Each number is 200 + 20 x the weight over its row's rms, rounded and kept within 0 to 999. Layers, rows and columns count from 0. The size before them is the row's rms in percent of the matrix's.

# down: layer 5 MLP down (transposed), 256x64, rms 0.239, rows 131-141, columns 0-63
# up: layer 5 MLP up, 256x64, rms 0.506, rows 132-141, columns 0-63
down131,087,209,199,192,173,198,210,215,177,203,198,206,191,193,232,216,194,230,226,221,207,212,168,181,176,239,229,218,191,185,207,173,201,221,237,171,223,162,210,210,155,172,189,184,190,200,226,194,163,194,203,186,200,200,161,187,213,190,227,180,198,200,194,221,184
up132,091,220,229,172,211,220,216,195,214,191,218,212,208,200,208,207,194,203,192,189,214,186,217,190,163,169,201,239,214,190,206,179,220,159,190,196,194,200,225,180,200,233,207,237,191,182,219,200,179,198,152,179,198,194,224,250,189,176,230,185,232,199,179,198,197
down132,112,205,197,205,181,187,188,191,200,202,209,187,233,202,204,213,228,210,201,264,195,230,195,201,174,172,221,212,250,220,204,186,240,197,178,215,188,229,188,209,190,182,204,213,192,241,191,200,198,198,173,204,179,180,201,217,215,191,175,210,197,187,144,206,194
up133,106,203,212,150,223,202,209,206,221,221,199,179,205,241,250,213,194,212,174,197,195,153,195,205,188,207,204,209,197,188,231,222,180,211,212,159,230,229,166,199,222,208,230,194,198,181,208,202,179,183,207,180,185,171,197,221,213,191,180,188,196,214,175,201,190
down133,092,218,184,208,229,183,197,164,215,175,193,190,176,189,194,200,182,206,244,176,209,197,198,212,172,218,230,189,186,205,215,166,246,209,207,205,169,173,213,199,187,195,214,217,218,194,233,195,197,224,220,222,205,254,225,205,191,198,186,195,167,178,216,225,191
up134,104,172,176,198,204,179,202,194,231,196,214,193,193,223,219,225,190,209,163,198,185,188,188,181,160,205,121,182,205,188,196,215,193,183,179,223,226,238,203,210,170,226,220,192,198,189,183,184,200,226,175,205,207,184,192,215,192,192,210,217,179,197,229,206,200
down134,095,213,205,200,205,229,218,218,198,154,186,178,205,164,207,206,209,188,231,201,218,192,156,227,245,186,203,215,170,187,188,196,218,180,225,184,180,227,172,218,214,215,210,220,210,183,215,189,181,185,239,203,225,189,204,214,200,202,185,192,191,203,223,220,158
up135,097,164,191,203,213,193,173,194,186,202,178,191,165,184,211,188,178,204,211,186,213,198,190,192,222,201,215,202,222,201,182,161,192,242,217,205,215,190,221,222,214,205,216,163,180,214,215,230,211,182,199,189,200,165,210,221,203,177,206,190,122,196,199,180,197
down135,106,221,207,212,174,210,215,190,180,196,187,235,215,201,189,202,251,233,211,204,196,171,205,198,228,201,191,203,189,238,229,151,174,205,178,226,215,209,177,196,211,216,192,229,190,198,216,212,204,187,147,224,198,193,196,183,193,198,226,184,230,207,221,197,178
up136,104,201,209,186,203,177,198,209,206,192,221,199,195,217,201,203,221,196,230,201,159,202,178,215,176,184,203,170,163,169,216,168,191,195,224,207,156,207,208,183,195,160,201,209,219,192,194,206,199,200,219,203,229,218,181,203,203,187,203,193,177,232,258,210,248
down136,104,179,185,218,210,187,187,192,226,160,188,197,214,219,210,196,211,190,244,207,212,210,178,184,198,206,221,195,174,182,225,171,185,222,173,193,153,196,224,189,176,185,210,200,180,209,197,221,206,155,181,211,167,221,163,180,215,180,224,188,227,179,188,191,200
up137,092,232,165,155,186,210,192,226,210,232,198,228,217,210,197,188,228,184,182,211,209,185,227,203,176,218,220,208,199,231,228,142,195,188,210,237,181,206,211,209,193,201,172,228,209,207,187,179,188,211,209,190,207,217,176,188,172,221,169,195,209,201,191,206,184
down137,085,227,224,218,220,159,192,195,227,209,175,175,192,202,179,220,196,196,170,168,201,191,238,199,206,232,204,229,208,179,222,197,212,226,178,209,171,180,208,197,201,207,214,152,205,177,201,196,158,226,232,236,177,203,209,197,197,199,214,210,182,199,178,207,211
up138,091,197,195,179,176,168,204,153,203,208,196,200,191,213,211,196,161,238,178,210,193,154,187,198,163,209,205,206,218,205,206,217,220,219,203,193,209,169,214,194,207,213,226,184,175,222,171,201,227,246,175,173,183,174,193,209,211,181,217,194,204,197,198,234,183
down138,089,228,224,210,207,186,206,205,194,249,178,201,199,183,200,171,223,220,181,215,203,212,178,226,207,216,223,218,189,155,201,192,177,216,201,213,201,179,174,193,210,207,215,190,199,218,203,208,189,187,226,179,223,194,191,210,200,162,228,182,220,162,145,227,216
up139,092,203,243,186,197,207,183,251,192,229,243,232,202,165,186,190,223,180,209,178,188,197,238,200,210,202,193,163,192,183,167,191,179,180,200,202,196,205,183,206,203,182,197,217,199,203,220,223,211,195,204,179,192,154,211,218,183,170,202,222,200,183,180,171,201
down139,092,171,183,192,181,198,211,190,218,224,232,157,199,238,178,215,202,180,230,198,224,194,223,232,193,202,210,196,214,205,228,210,218,197,179,176,199,200,219,192,242,194,206,225,195,215,236,212,214,179,172,202,214,221,188,232,190,210,203,228,216,175,173,226,171
up140,088,231,199,166,170,221,208,217,228,231,187,206,209,194,227,173,232,188,203,186,190,193,239,196,201,183,199,207,202,180,176,228,240,147,227,200,235,208,217,214,203,209,224,183,202,185,222,213,201,202,170,201,193,202,186,186,197,207,218,156,196,185,222,204,206
down140,100,170,203,206,159,181,209,190,188,241,194,200,203,198,208,212,200,180,189,189,185,214,217,187,199,198,197,193,210,185,197,219,223,151,234,202,204,194,229,220,221,175,226,192,216,162,196,189,147,188,223,214,205,235,202,180,220,199,206,167,213,236,210,221,212
up141,102,218,226,214,192,249,195,173,235,186,160,209,191,228,185,163,193,178,211,217,220,198,189,179,185,217,220,203,231,208,206,210,229,227,189,191,213,223,238,212,218,207,198,159,218,184,193,201,214,182,209,198,169,188,240,215,180,188,190,203,218,210,206,182,194
down141,107,202,207,204,219,209,227,204,177,207,174,208,187,220,204,171,204,180,175,171,211,235,237,201,177,197,196,214,190,224,218,204,239,224,209,231,224,185,205,174,198,182,201,180,227,144,173,200,213,218,194,213,214,222,192,168,217,168,220,195,197,208,187,223,185